{"head_dim": 64, "vocab_size": 1024, "norm": "layernorm", "bias": "all", "tie_embeddings": false, "extras": ["capped logits"], "init_std_o": 0.00636, "init_std_up": 0.0336, "lr_mult_down": 2.0, "lr_head": 0.00515, "warmup_steps": 200, "schedule": "wsd", "seq_len": 1024, "doc_mask": false, "dataset": "wikipedia_en"}
Each number is 500 + 50 x the weight over its row's rms, rounded and kept within 0 to 999. Layers, rows and columns count from 0. Numbers have three digits each. The size before them is the row's rms in percent of the matrix's.

# down: layer 5 MLP down (transposed), 896x256, rms 0.174, rows 833-885, columns 0-127
# up: layer 5 MLP up, 896x256, rms 0.165, rows 834-885, columns 0-127
down833 101:491438611496513583563508506381485521521497461451451554486528500514451457455445432486445407426524499505466456426475527387498539449449531470514467491484581462494468499522424516526532383498534527542485549485527489439515472363551580431430452600451561547518470565503467499614515547428542526535529481460434507449475445538594444498432409493575581424505545499510428551493550569554574488454534
up834 099:502501603485337478451579707461564522460449494570555504560536535447475500438523496448529511498487536500561583506446498515559519501451407492503439457451570432441603577575405500415551495452391536446500527552436509510450470507527473519491540574391554500572531443537523515575498487492490464496481492505470475413515579479530469497520462431505493443472519473464468526407512591452501491473419
down834 102:445522485522628485626477541511465499597476574575511612566498578487512511394474466511481535471516479534526487426528561430459569545508531478550479465537617506550552481451423491483488582411402494543417483526491557456460465562477507497328609458457446440476548399489434554456409462440492501483509562440450464493461473400523569535525519405484471491507507499535550448547472550472469502574541
up835 099:532560533483495547469496484464397519420506468455585537513439467375492530522468464517508469448413424485523542515466577545548447480526487427512469535467517424622503444494478456366411549539491613539472473481540480537481580518515571406482463522490370436512454542456544449451558562579408522477486559504407534461603464383473545479504570476497491539533513531566492532508530499592523482513417
down835 093:548519521520459518514441504484512570449457562442471527503478500482514586486487505461544417537573416492469498510506478459514493532575493484473598425489458537531492396509478506447497544602481498427615477487522488436508485503454539523539525543366487451536418497619522447602473494492342568551517412571503506461485575469512517556524503540551516569541491429551553409552487545475501527412521
up836 109:514467486510430583522452429483415519597537458549481492528506401498472553547445445424508400541539526527427423504507489536509537507477485371406478502500496430508518433553418567453481636486524498516564536513541512487514593542516502534585424474463447476501536436563549577378502532438587506494465495518501501447443553474506517437458569471568442440433513527488650516532541473510628483503478
down836 100:510481469485415483590439454438440440539562474525429526507543537582396415498523483512499541457551539491471617474525535586420543449515625501468466524570567477534456425435471462492477543465421550446528474533510543476546476504568608525492391625546583487498435477518482463462561472474561528552484628541460554462456526464539510493518505482527532492487531529544531502497473597460557550537499
up837 103:347430447472585448532473452449516560432515532440473485478555498480538437578484527481422464486486452541482475431577510502498610541498407483430506487445598497517489483455569554516462462594441584527425471496500533521579579431506488495513538517514549493573524456516540428525426419533428486460542524426466502494487430494461608494454479442366585503540437561503507564510510474554574455497512
down837 118:410515443424501497427501512427483444468490547460554514416510455513497500634568399478501511369508526487512477457492367560456530483593440467457498380499534535378529499437447520432448562507475431493554437594594495429404525550531496539533517522610574468598530444450544497606516490499462460580493532459529533463510546497505526529502516461404487479424448494489515502494495352493523503467469
up838 107:445575450490483522459476408483486479512561465526439484432385446571491530540429518464482605556462473458578482499400544452463561466442527481530543462588536472518416510494496481524550520559404477573485406411509516509506484493553507487512499380550566484553457487437502461479485465557434511512479537538487415505481553561585526521409507572519546517482532483563551580525561498616597441427528
down838 113:503528498461457580487442394444492576452544361480458470520479454493525478486535496486513462539485409501466412505467526567486454552439460421539492496560488515546386511438527605545488483549521581552454362541444513551498564505461547537496473538445575531431550507424531531492533436495452464483506550548487481478474564467511451510468457387495518502566571430603512443568496457543495486364577
up839 097:497600463505502503495559508495592573525533504473558594516483514530490464488467423529500568483549594489445484456504484566571401530507558417527553486586468510469474406536528548450516480452494481498578403383543462431446432577688545454503564504457577522611548469544505464532539584472577473520414562499489538475471474589533465449543495483462474538536497525441476455473442461541470490557500
down839 096:597413512513482567432504523457487548376520537556510528496518500562491451493492457426415497465440444493428517452488466445451425462558479453480467473542465591471491491553529531373629400505512502570644631470494639625511571482497515607552555460506564480468449428535455494472477454576433499530545461562552531463495497494505473480544520613403551520546528488456506529484502438493548521457492
up840 099:503500461543534519410564490528504507510523584558441523538526439559411633489496547538448454508514450520565514583476474530481489485480552540500607453473466533440524532472521402443547566529520482442541538537408506510378569446484514534548519516474489623498547528424510453513553480571500439477536557645464487445425407532445476526467452522441509489469431512469466543518520480540503497491466
down840 100:419523578517497550533489523561476524514420565528526571531527519525402482426575483588532478546521495506515469492518493568451394433518472573438605497432479570462515529494435485575525464487476534554451499456531532408465585452510510452543467531502554508514417432522479434555439483513491435560611410538539553504464442515512519492529401454418513481456520535478494555567482467495572550573509
up841 105:484532499541351471469486656559360481485549509492571455429490456489462503514431521528451487505478453500421514510582578438500555423539502460476488371435562480486523472561488479508525541552603411588479512441590547458505472459510517480391571506574522452439507471562491460527552437427539556491555430577478470475558560471583547523567526476485488438535446518415495472573561458515520483518453
down841 104:410508579442418519461520456577507450466436492550498516485507525561554489514452596472494487518477472411491418492610507492472502449441581501442484479456550504556502471545501580376577503504587590524518483536426544527433590514441560494443492462523498456454528468623462479504503493478504472485573555526542554524466467569559542553509500533452563522501526548493484511506515344394514566546461
up842 095:522376574450532493475529578517557533548450628486422439544529483482485458589548520542476465431569513373442583552448520526552449557524522515466469487493486476569456488525433400427499464542516472476559522529477548433442618382422484423514505510492425547442542575567512564482499569569492450446453567538569500560603533513605460464480575449525492450506498476441526495595490497504469458442497
down842 092:630528465481553516498481470526563584487514500452586443431513451438481451552466522485471619453495452576483563520533567473450457522492541456510431560424468496450531440522527487547465465520519486466569606538573454596484536473523402503364500431466499460592532518511484491505402569571496561505474481597513509567468491453527462499519445473527423557547564573496529416522498468463469538430521
up843 089:479523510508552534510538552501472543565549695559540575500512577409482531471429478579558546488441484479523488514592556537527522475506519430527516590493514592486433466500522537488528472477433461451440487499457482464480528548569504453511460485602502478484540435453532513643509619480511517447524433477543517560485608333593509561473478538388489467475451490484521497553545587542435577528513
down843 104:505477464558557626488469531437469457512472516502487554558504457420499566498488521549588557503483564494549450524465536490514570464499477493514419499579521513447535496496490561547506558484511495500403505450441540539404562543552613486509574526536501549419436561514508550618517580428540533467553483529516479536501455422510554461518402503368437574594504441402540535491497505531566529503468
up844 100:493504470399558533523574524532524524554507612520484485495559489346496559530542478504502444589469486563432501395430533511502449556547461472513533483564495477534495565591583533519436498533383488422504466504480555486477508413482411519587457529489506526544543604552540518538407437487411419561452447482475510550495477407528541445568397483533445496546530441538495470421561504497487538501497
down844 096:564566491587521535491476461453457521553527486512418542519583485508392515543525522376560517566486522531520459506481513453490502518489513535543527551546444510521528414528468513524552498530531602556464447485405540448534489433506513478583519498500505394507509516517483461463482509509427547637443531397454459599480416474602582491563449388484520486574475443500487514451546506533417577454540
up845 105:469545556456423502505402454532485512520569525419582421433501520508461661494529464460473544473545478529539445541481489456510483429521421429562575527433453561550538437583445420509533537559448412542469510516499538432496462553542590533490510484563532471473450475564500611483551411556527523427480534476554598491527510468408647498504507421430546528477518542477520472397554514423539562581568
down845 097:550525567576591448489446506449590387455530485434504453552556526500576480584560403437522537447541541587550501557366480518469517537491522488469478513395465526509477422533404437546476492489466436500564445532548535504479500487570574528521448503471495466540501527521486556499586428467548526452481577417561512428555588603519564459461449578566410573541481510532593503482550465484559563475579
up846 099:526512524522460548536461466538486490502563513449546515467413496505570565515572662489464499509472484463469516604489445482519536486453558451497394587508529624533572443482524522470549509501478538556531543488568485503415464542504454476515526532400590488474490503519508495456392553473436428487609628525489441500549517492472495473516461450485420453633523500483442501420540521581523561507490
down846 095:491505548542611510477484484480471525536461542490530384580365450490554491413514502445492597556514541445501418446516476573515453468524454445494428484499459446553470464542551527434548493461510472621580567527504520488430620445469440639495499505502458467458418429461486470444518502587567518491438479494439431528501437394470458564519499551544524530471516479467464533567523485515517518575497
up847 104:480429397550511399586417462490467497522486503494516481497530485428595583539508486563601435557412554357506523621455512428399505588483607608453501496446522436522442451475488522506525413543494461473541515492444473512524474444517455502506510484504505616565517382490568484475499487515482556478482466495531415504475454591488492505477489505511553564526555481500565429465525556400503449480484
down847 103:482456364584518445453500490619535469526397413458438504484531545417486543497506537531603454468455442393473533613475555401476471597509508553455487476464426442473444510540479440490500524525510437494501550469468480460507531518522456517524492510541537555522512479522571479524486521461448499473484426565520456579375445524456513465441532459482525579506464407535560527549483516451459466519508
up848 102:506532419435498511589427483550590478591517466574500513382443498531517373482581446389546435510599492463538488485565447517496438495498639556566541480531535496475474532517507567482550489421514568550509503446561493538430523438424456468515479562521484494405610457479416571322445480442516587508505545425440398516463563539462443512486570467497461553596534485495538480559640482447474519524518
down848 094:425459498488469470515428584488570474532586378512498482462461441542522449485517483459591458524456473485488465543504552522504573513516557440431493513530431491415476401570564505555482474476432600524395519493493500484421527419381497533513507436561433507506490416546491450406517536456464537472546583493506564528563442544489482486512509536426513592462568532492515598554464530478490391539529
up849 092:540483442357518523440555544528487498464456552486424495543466499432507566506435478519512491586527491430465531568512469468519595471508413479538494505494494491572437515454480477570487472468449531427483513538389537390511504435550420567577518465417531445506447528586439536539447505463536536493466601502519557558480494439553543562492461505523528550443489564432497472529508550592425548490539
down849 115:542472434469511651508516508510476502520547577417518532549442450451446597559545497604543524602531518508610469556559400446519631451532486446468433439523466510490495542446403484528541456450501469448478461421512595447438507442491507499589416492505542554464464503537447562512474477472535431528503556514459493501528456458524511511553505543426438492526451524427519498466510549495431548537474
up850 104:555513495514493479472454503457430530441494509421560590499533514530491456556542462509495375490551434545517550507532475480555502540460526618498443461620489548513544448508575511574507563421549540561480443443591469596478426454433549495480453470450510474446541493487499548390524529451464506484484526483482449449423493475440426532445492469536565496456550488483508494446538597481475567500476
down850 097:534482535616420616431547446457652520405514518543521577519512507481514499589489502471514441506527588472542436439621465498472544477471494514432543405547436513443453512483550498470509470515540575527458488589444536413400485587515547440444426494468498510548526582544532518514441506498463515608510533583477472523509495524577508562555529444477559482453470513460578492478468510520438533511330
up851 102:456476450522518488490532500543470508500564467516584548512503551519479542437515523563498439522525534475488436545509489461465511576553540446547452502529519608524424580465466574572498487424442489541566449463574446509475481522458491544444505410525527471562518452520404527467534488445423537434587456524472541477493473452470564555504490444468449465491457510570469506503476545542454521388536
down851 099:412473541506506567504524452527442442473498469492514372486441564612502534475360520544563482487512469514552573487497427452451478477506501461472502476497453535434543527426419555509470400573461445485474463546474523462470466581532469483486431523564435490548514456553513493519502548482437442523490579536576513456561420537493519490527478545592559499547458594514595466501420505324524531569496
up852 099:434565487492507469527466500503399466527489476495530482539545425502508543486545458536606550418554499568504555549602461535537556414428450501533352525540578490415478593510514521504457480446488480560397384606522593518552533459575402467505534497420428508430481500454523410494523473460486469498537524468528413472518539574548483522399531537431587551542534523523438530496561546632412394545482
down852 107:448562510559502519513462514481446571536537517509427601534481466590516444466480550559540478519617572478449532524414473465555466502407451497458471447517478614462510559487545454562418484411435489510485481478501579628437473496474521529541473456506493512506478533624493500540582464428493429500430591482424547502536502429494424455586485433509498582483575507544427437492541495469539583498430
up853 097:457572523534549494493466634535483587426528560506494420534604537478501455523487476548416526534471501420467504564598382511556496496594463557515534489575524440427546537468606572479488482592404491464471542559503515516483591488434455498549539530551558607460491463549485511515480455441474503533567485582517486539575422434589580484500458510473475491508525535453544483529508455461526502455465
down853 095:489444445465416544625472544585455518409526462503485398501461443525543449522469516440387480509494523501521456518610547555440519504435546391488522546479506536491521582493579404402446521535496524506515493617518589569436466442448515564387473462494536484515523552593489549392485509489427452527605488518526477527484523477578476529540542527508545518572559418420424504564512492532523486490548
up854 102:471478518427522464579419523412472461511535478530517511392510428564530558469458551593471455453529450492498479453514489429549473565479549534576542438463589481514542523457500531563513449547459596586369537474432553453554458504543463506486591457593457502536485526502553405516505564448560532526530406492510557493499458571569517540460459527483518481515464554508470532441430499460493550379449
down854 103:435519422405482447523488367468460566510504473504478552572478500506530533582451480527499432476541366518477481524499384505473494506576510579497590498514544486502547457518552467588483483523515434507482496464560561595563425555599491610427580535538407557570525535488512465429595521420513560432560359490447479507495456479536592518547450450422499437534494512482440490502581482453504435414470
up855 102:464561505483433516477616461471535486480523568478504490434420488513484509501523530483519492565425523489571459550470435544517563503475539569532531482553459494493541653504516516441433562437473494582521545536472446554521485520517519524478464583426513447487504460525543546414524506542548537363415506550456527488510501405446508420528432468508543500551502491524470565579530443507492437537434
down855 094:465485509523448491418480557499470532453547474567559465559510536451447488525507451510551496456517519480448517501572496553517496566453524482516499487400435457523527535503583440424492476551500443516529480606534440560434428401474468503457556559495551477504461459519485471472533482478487508524534537491504543457533482539521510518534473460539458428467478377672486469410549477561495563457649
up856 099:451531435538527513459553503522503595554568485478521492512515449355410480538484470526497434569529511562491526525423384440449544533484533441440492456573487522535478527467449510477436501475525563465541618491525526404511475503543613573591462512485503492546527521445508515549472497512404490517526496530490567483581458463463615453465535567430538605519543589542485505490535558462528544558510
down856 099:507567466582511557552555476518510467460516526402573423460493434561521518499502458598557488435493599575507560454388529529390424419466523509497524520376493571464425529419480515531520483509550617491428503534524547476460553559491418541503519517501587500543500598421514459509539623497461505509495455520515490464551534457437548547495617443445504475552426485549515489489430527419553608524466
up857 098:507550492590447483461421507533505520539509424513429428532547444579508481475457467384456555506566471427586558448558463541469483433459504516506545537512455478551353514478543475489468562489489449457443539531514556558479460629533504427544479563487564515511545511556545474438501556547542490512557474528593503555436540524394559459532497602432468503513549472528416464551500474473515502423548
down857 104:467504575533473479505587477491327484499568483460448484471493537573418585479549535493372554432422610517425492462624435571502498473550495569516512464579392629487452504511400522571435411503523425462372506531488581463528536430547438395524461526459549518513425538515501477562429476547465528457540544461530441481488552448556450478437501502500608538532448483505419560455524552459567442454457
up858 103:495485505611461484530468596514601475533503514449543498461481454511494533549579474534427470512463506564477499569464493545562457505591440484469434548521436614546460516547481597487417500535433498507447512513428470545513431492461625560541450532464476475615527483623495528463528538508472494456482491628462517503473430535361556467427519449461533519549474452383518453573518544522515562529438
down858 108:456407513540471458479484532473404392447508524515536551619599488328484488600538518455499519523521507483533492500529461480500441504589436501553580520498414500419547554525402504556517462489470491550538560565563396510490421445539492430563513462468541463581491401503531520592452485451441603457485519518501556443447496401461452508549511438603503520569453566541475422552511409480468493491492
up859 093:488395500561467470574485511502492526453527563511454417478470595413469516528469431633564521519532577449491507445470483429438515411536544471563440458528602467431430576477511537506529483524479455523544600526590511454560535471527498524531549495518446522570510435472490503440515446574505543479531434482431453518590488507503508536466403523555453496476483597424466429450492470517537482512513
down859 095:525496438487478555489494455468555502499498591494542455422527565509545545516506491461423496461505593437483549532501499523503440469485335439448463500565512502521447457484480459524507505499578492497531471593527632461453521440496499472617487470455514565562602470476544484567496563475492580458583496499502468341516475528409495513504542441463479412518535494553451449519487442467565449425496
up860 096:405576441504475472477502627470408440506499539528560467492542578567444443529486555430543470464559529431511464497543449556544488475431545388412449441469520492504424548504507570504613544568525462494513479546496539480390510474527478478536489595505482435493529510475561494455577526521394558496456499459491621537455442409510451568459569402545532490488438511525557536451475555533473467573561
down860 091:432446487557546565560437469477516525547444440465501457557540543465411526491493416486543543500421575538433535456552455504528510483495543579427419507477484427701500512558505437447522445491521552477424625513448568484562405511527515525489359536497496480414561443534422609491404465490433571497481467425469419559442376531460549520533498479514489519492459558515575583498580474546455560525464
up861 096:429446496480523555461557529453416484543496527476414500432517598416539446469414497534474547488448510464507501574486521471468481528493503601576513502530411491477496535524464525526520492533498470537495460464585498558373474467552425502495448526435484508472497453450521552534481576483457578499483511489512387425489482542618423480524565509390538459481586551507570477546478451527554463397477
down861 092:531583603527508513434506524506517517513444469527442550441397560552409434509493472473493535432499508546526480555521542535533390498533460518606523429478489529530501516548476533493510499450495456622547518505545577573418533481504358484429452422523447419494603413515515533565490567516464494540447520480504461449501498469509495581481532452559549448512536505568495552550512492472446569408624
up862 099:548524411534488505546361479524446480429459622450518453499499614429488519410471545524522521484568430516547501581498518445462424469494483551473467507543491580428548525436545616587554443397448580460539458512514439473540543510459489626516553409505494542530484467533449489479481540501532508484523494525537564528419565451556424550500561559448446423562439544491446518503504534536532503478510
down862 095:422485489518505697484498443463434570483548523417490462469522503520539392497413457540555404478501490434560497546489600515510416501458501494525592564647484515534531536477508496528537542554499481422527454518555505419509484477602565570459565416463489443506558487544520554477449463531461505415561507478449475403477505459465470566479509475558453409511436606524474513565547503515471491439502
up863 098:525472493494384423505534516566562495461457497511613569439516488521596577516536544451465506512489499547489429570506561468541495505503485505599464540508490617396498449487471534503454484497504479548519403482496495466398461562547565558428523507609413445499525497484561569600395539551443536490524482461511506542478553522572476440504478460474453505475510557510481444501469459517500508454454
down863 095:520454561596577478419476536495468460545568441449511509534591491492467452501463466548547520465411439447465430511504476549610511565461475555543576514476431528466441518542496502557438546437505494400439525508458506505530653548533498512502521550420442503492531491504538462467536517541604494495461505496564503529461471517521466465538531608539564513517469366445555581496456503506659476492511
up864 107:519550429540477527565502568536497514431527418476478475494463535519552511537544574500487534558536514446492480516458502469441440479498456475472471588570489478582411587439492523432585432515501397518432529578428508480580485444679409467547507442506439546494565537517534516499534555420588515548478505464550570460497512492651468455461492537510510462474550535530483487464447540548450444593533
down864 105:469456449560440482554488499474418561417517514494450438468574480496467490480482502410605495461562514478493548458481583492476476512455463558483533457542448493560511545443494568434493518480538408485423511553452512450490547498381557527538578509555456512515577485518583474484564509489544515446481409488545555515477423539528523413534435551432453491559600451523516557440523499503450460502575
up865 103:434570504546542551503490540525493438533530397578435516568525451514474515495523566524419610573485513461554512470539540589536523522501480539534474544536453445550471442436546471590498513469536441491504401480508484525488504525501492449516537495465438501399555507484453462514506431496602567404544446534588523412497557526469483499485405643524459463489513570489481384514559525434574463471420
down865 108:421537443422439487469510452527493469518451449552443496557471584410575502502499562516387550522528475464548485473481565469503503565478605490394522483512507538535540571447457485543508536525424556538491459590542619484535613547490489490545461577544556517506502543408574463537509482542517476481508460518532492400487523508441486465568477562475497533532351480514507528475437485430560437509486
up866 103:457543524538480555426543556472467364406532517518532486409451478454536466528551505502442506505444529514577493524480378446530478468473543494536390513439488531468458524545561488474513456434574466438456551569459502562455513543535619493427548546481557540545447478398546425503569472522508456540473490530477463486539523454510531481548504470486534495481541591536538349440504531586483543477531
down866 104:507546435575518533464456521487532429558391481519482516432529546512553501513394463562418486579473421480572488563464486472473523347546493403481519475514496476421504530544420479533509603478448488415492522486544473477601588492440538486470594453492516521493437524497522467558450455458504472509559562507599384525565522515450559451481499383540566557554520559535391584534485473538497455381597
up867 104:476436459555406558502464552593439464497441400477583437504423455579549455451508487493440465480504516540531430514494584470419506541592437438483510526449510567489471607443541563413446415429533515454563419456507569463451529555474531493585591471528534509502488580602414601527504482474476462513625625460479494508503449531603564496466438555629509500452501594435483485486555495507428525501505
down867 091:493488500441480413404526490527524460545444478415486610590564401503537558458479489533620523528431554530468492480564541562475538554526481489543463497532467508570451531487500476465480464486486476570498499553538438494433418467477641508475550497502467567607417516525558554552529552551467495418490462519553516507487442469666410476504545488549531427443491466534555562487439447528521491540462
up868 091:431486469420474466504427543443485459466476554472436470449542465535515422458516505550558538453424516449579525560533465580480479485444561484408471445501487475441456455579549445530491559486435488496471446481493546569498467500514512509424476542472482493530605565505478484457531476471387448529604468323494556575478524510508526469468577497516517459450488482589507489458518473556523565479515
down868 090:586460377475531484357471441438511485436526499519494489505461476505445498509577436482485461450546543540460428511441459539482399485528500485479563482435563563495533501444565548515421492462570485478486477455501486580540421539466392504385508490498482513484532471503476545538521489555504528520539489457517525489509516435529505518512585474504508528482471477451446561621523467496462382478506
up869 096:529475582425405523607444492472578529536564451546492469455504540512464476587474487529490441472534529423485563591431497497485523513491578439521497514549472444506508458548406491493452514464584511466477469448475411494500527460464506449480521501497527508417563475522620566567558486508462431438499494380505578539543444578553448490529497534519410512461459475438509518498536497467455540473439
down869 099:521543582530499567503538476528486474449490545481535600459514435542547487436418457530514567512449506499465459560457473543530456395453559449539527511526629510473459535470493548625491501494461477465451464510514432490457535496500420482418439477502498557475558498516435454501510457447521541515440517503433489558601506562532409498576460540519452454459414439570577468534555555501533446568488
up870 106:500478531443475545532516514431569477471414474519548512576562577473479520511434489549437489479527485510519485484513484486544544514434537461475482522397465606562551527466444522612462530477412555534524554484506440485496609513509591508506526500520461533539473521605507486443449464541547456625521527529415544563393493629514420458483518549458574552563454469440483484499441478522466542530512
down870 105:570518564411538603464452501489504530485411534580508468511542436539503461529445570526401457554570554548518494500472482522440529535453425403531503433426491506588441472531517514561479456425454486501512456487456392527474499631517531492452435455488485465516414550489520499495507601542542505588466536634504470595462561510537469437532483563452502457506542522403523487515482532486547548495530
up871 106:530425501433569427497545485515513520565550490478480440439470401568507459501491465574493422549485413501561493527434515459492520509433539582455563428525515519489513594505621492554551522432601532472461471445448443416478478548419499585513546496569373463468511557426540538499454517496430539384482491556511448461595463587512534568453453488514331513510514424449510585489494581462438499471437
down871 100:487451537530425448367517503463592478433575474528537469499562547502476530507513513502489457452499488540538463410528510589521413407552648438579524506547495513427421474625462495499418436544550459475429529520477481560519542433390521562440503563499506541484526435547471519486525494497508502485480502487536557435503487453514472496450612554650425589541469524511474474566472486536466469489530
up872 100:465531460473386519443613536499522435560488541478564351537457391547444518560572453486456510591447492510416483503582455451525454501549541492528509411541540479477501476502561506530617344490568569430520550607517545405504506459468577515464545520519479539429455497528573556491496487446528510516551560491483464384492490495485524414580474498541586512451501511586518540481447512489521483525434
down872 101:460563542482503547460470577464482454429511569484465541513468462476564468451482451495400489448470451491569466480484509524424487483518457457486542498508541526482500518669456477496487418530580478479506595556470546493541450597425481460516508441537405471432507595483435504507490575479496475555527418486425486598512479597510527615523595487533516529495527480529474528600498550470505461438505
up873 094:532527430435517541463540500551537478499527536532479471424540489462512599469517508516556480576576546467499413475544519547448430567540491572512460568545476495463436600512497476428488521493522465445486484468458456533485571482481497590433445444383545553508579522527464452462468540492396527484549490543540540537479503428514586664535443487519452465503539470465480418501516531506478492455506
down873 090:523439589485457550553488447499557541485525566510565504424469509468515490473561440475439522571520452566510517538517569434514565502447524428400576474456491543552457486455512465527530363541607589515523482546469443456501500414510446568476577494450555501459505525457353459536512512550517505484507445439557471479439482529466514548484531494546458527391495452494532503495502497434570497478558
up874 101:468475490533532537565516490521447554551457484558544501479484526527502548417512432580504560427415508426497580463435477381553475558552549508586526436459536515405522567586527520557460556578533490555457593510528482426415451547539518414463465585406567527521617477517463530514508430547536552513527413514539514456447496473505425500406492501413482510587421564393487447545440470498514506580398
down874 106:493537520493508541554492440513458614503555521477373533423447601538483538483516493399433516535510504444438454410577578428507522544543466534485467442484587513419516599560389465638583538561503463524474478511508485533451423497567524478495466453457545532536484553481515471578442508513434539486501465589391537441551435516509505572490524542495479498540494479465419495531506492465582530513500
up875 104:409477501594473521483600483528492469493497589477482485443532410523444480477501453539543471530483438458460511461592390560506563567527471398518472422409460516468431563512479538590488548517508487502488552582521592517596492512602520509463477482433498581546572536471469487422517451495596476443514510518464529559522471538493509535467455528506416559548483529474512447470477511643505490502553
down875 100:403485348450434609537504556522550567487552508559621393579536478502577585512468400471362491529488521574482531428489471486508439531502586466481504503488512461478572624531491522534514432530452529437451506517438482584581486541591516533404482418497542490466519447404454492481417520582532492524471412471540511508466448509467523450516483586579509614496547498470466478444462471500494436498524
up876 098:479564501512451491536538523555473508453463564554594494559440513525467496416591471570549458498617529494477454487480556530441494484498449543445472449564457460488549586475484523499401525604577499550521496569577554482510542525524587576498533458509488559531580449409485565444509399583510515528446502454511598440508524453508539496475486488475549546525523475501472522412488514504569533574451
down876 089:539525460478518394421495499530605480520429513501539553533456475465454489453569522456489492438540484505430532515511553572406442504412593458465531510494514453495493536469534367551481538509407465500529490563698467503568527493464549558491594443597436378516535447481409518503547386532489485513527502563459470593503550462511545423556458460489569526526468531565482553535441508438543526613394
up877 105:548511508496533510462532479481529470489388527504496525467430546496544541498512445481504495498424591538530475474530484458494543529496615446456457571526582462429504577536526432488511484495520541581526564555452528428520561449534511536446548473487499453477522508561494557494456514401375460415451474454474555479440515558528481505495438597446517544576529562521465417542530538497476572471439
down877 100:495541455504452499567488476401437531533517480586522379454543494430418437602536544488514539529427485470523454509455554450487452558469487353492517579504472433481448587486594607415510464465419472456517491427435580413468546544385517547518530505513514539575488528596484497484427477480497541538563380451516479491529485458484472422520454461504471534485556495541530448453590435524515459447503
up878 102:489658490506550561526514605481547432438524420510469481442519435599561556476530454456461490466573480479517533492494521384555525519433574472635456577455428409544524502519583441411438538533608572577445520466542451514486486550526599573448522509477526459586533546520500576521521640462549478509514557428480524489448502513490461444529494476429474588464456623479617525526539455457460534459514
down878 113:436518512516448525507466620512459438467491439563494483498541502436498521473536509495380475534399409453543547475528532564536552484437549586604415473524459534439509555432480483425527457518585494492483553597492446413544538469456552592430512488571512569521536465520498612584531515461491519408488496408488525551435465490450481491489535499560464540437429507479540486616462493470575544463545
up879 098:522476559386511570481521420510453546423411468489487536396532504496531523554449505489585533564525474523492457512389457462530481487435496606466521606475529487434558552472525477529466521447547454471440549538559480546487587495456547441507498515562487533527526468515618439396460512499421393571459583576576482516478519552455572426474529436462536531541458533477488467542403480498544603531451
down879 098:545435414458477499505530405414484546448464575517418515467537429465432516501488527462491536514496474505546442510497402435521511459557548587532508461521479545454506427474427426588445521512418491456554517531525489484589520506566552476506437396518486543478517490484543529476509497473443422429447479630599567419497465581455473592482575515413511503538516511567468499507553429403525570524480
up880 104:521551470550505537520486530435539522529537499555446495477590463465441469417505450444471510500527484434536515478530537437544563464507594556443655460485502501486626530462515489471537502557516531517523526519489500502434564547566470509463504563527425540560512461516512465403550543519459493521549418510612483447508435543472509551470512556587495497531470505498456518463545427443545492483520
down880 108:398555544495548434597372466470440579467505484481523477517519532519527511527505447545456449455511458457473482570463478489468505529466478558470522528510396499453445476501415508532491529469511485506580513515544402499481478476476577392521471537487380655507499585566502471525487587628531544403468512573503516472519510514437610559474440443456635526543493573510475509467576430445465588562488
up881 098:536504527477449427466502521577540499456513495480488417499413542492441479469458417658536556503472521441506526403443504470527521454541480388447542533506549532549454607498508438421410456483398597431510489386570402503492545547472574516419459505469517619568411513591550501520491523514531447499552472502538594478510503594492503568412543620456497506557472468555508596518489478479530480577526
down881 099:543449550562582482527512417439527617498491452505513509557559391505542470458478557502459480511536598480499584433479469544475541479514476481498534463486556560497479431541522494379491638490508570522481470468516422508356490462492441469624544595513536479480487510531443461511452486471496491434525411496420542503461536678507503574466475461503495556509423457573424499516557515535510550481508
up882 096:468434537468551471493469517456612495497508513438525594504609484466487531450501456561393396486601561527433487513584521466530528515522447449502472450394523503474541524537577431480445511565511543511471407558525507439512453574505564542478545525488437525478530456536463475522537492522549465626455472524535427548478512574445527391523583515537513446489500478566438485513598461456577454527487
down882 097:508547491540453490428457418474501486505395499470487535599505518589478443399450523534511438546531483490496527529600455634531663540586427456472484394487562558397523566596528479473492511555498462551491527494518391439489497491380479598478557492456479463563454490583515420526486504494534527526526530607492501478526498538509540489491391442544503519494442588475443552480537528422594446576566
up883 103:435423472526554558472500549554543454539402501465523461467397528495479400455487500511449412491457434465531484534469501561486608524541440471469547455488464497516541524543517504452397543552604534503392465469449499514475471495495483550545508532580492527495527617453470501526516510579572550528462457412519609517489459540520523431374471477507535508537598468488459488592554546468447466503439
down883 103:555445508422504588576548422551560472592496513518490524486546445429521478490563536549400500571545446511506602506533530545437493424588483471492470520508482541581529508479493461531476488458552615434474557452565545457420397443479498509500479525529507557507544517564423487426523537432512489452491451459490555518567424474520474491460433531528505524476533576399431446534459455449428494553509
up884 097:506515511480494483481526470523480496511497450541493575455495539397503463473526426512575503485482537542369488451399466513518557540501388435453534490453470516543619531571561458418596521390498473481498505521487512479538493518482416494547451490567509631557492523456432503463458537570439448588463587543538474487489579438429495518479500530505507492574528530465529436470547504522361453476499
down884 096:397553565419483563571416495509480493527539602514464559558475638487487535557434562441520480508369473573426491459503429481521420465427482556643520517412468426484488435454587465528420538497526575418530423566605533562421454509445390447513471566474429459546488588495526490549473505531448511503522460545549464518498535463492506541454442434414544464525504525526470477482531620455520461507540
up885 102:498443531511483538479478523487578511483458530507539482464484508516510493480389489465539487485529582543517587424453423536533442395502492544441385490357472542386498586535567480531592520520574545514508547492475523555445533479440398466422477540508544454483518505568524470528525437540563538542519595470601523431538518405442552389419480515521452561511451517499428457496523463477507614496551
down885 097:495543556509534587447462539555524565509565609509463575458512459417480534457420549546519545485462507544452604443471477482503312495444525490504394526414467537506567532616520503508560598509596386459498494500444510573519499509530427511437466511502550479487604458570442491527502473508539587570454555524555495557547440399471461443454440497490460547460563500496509468565444472488526512541526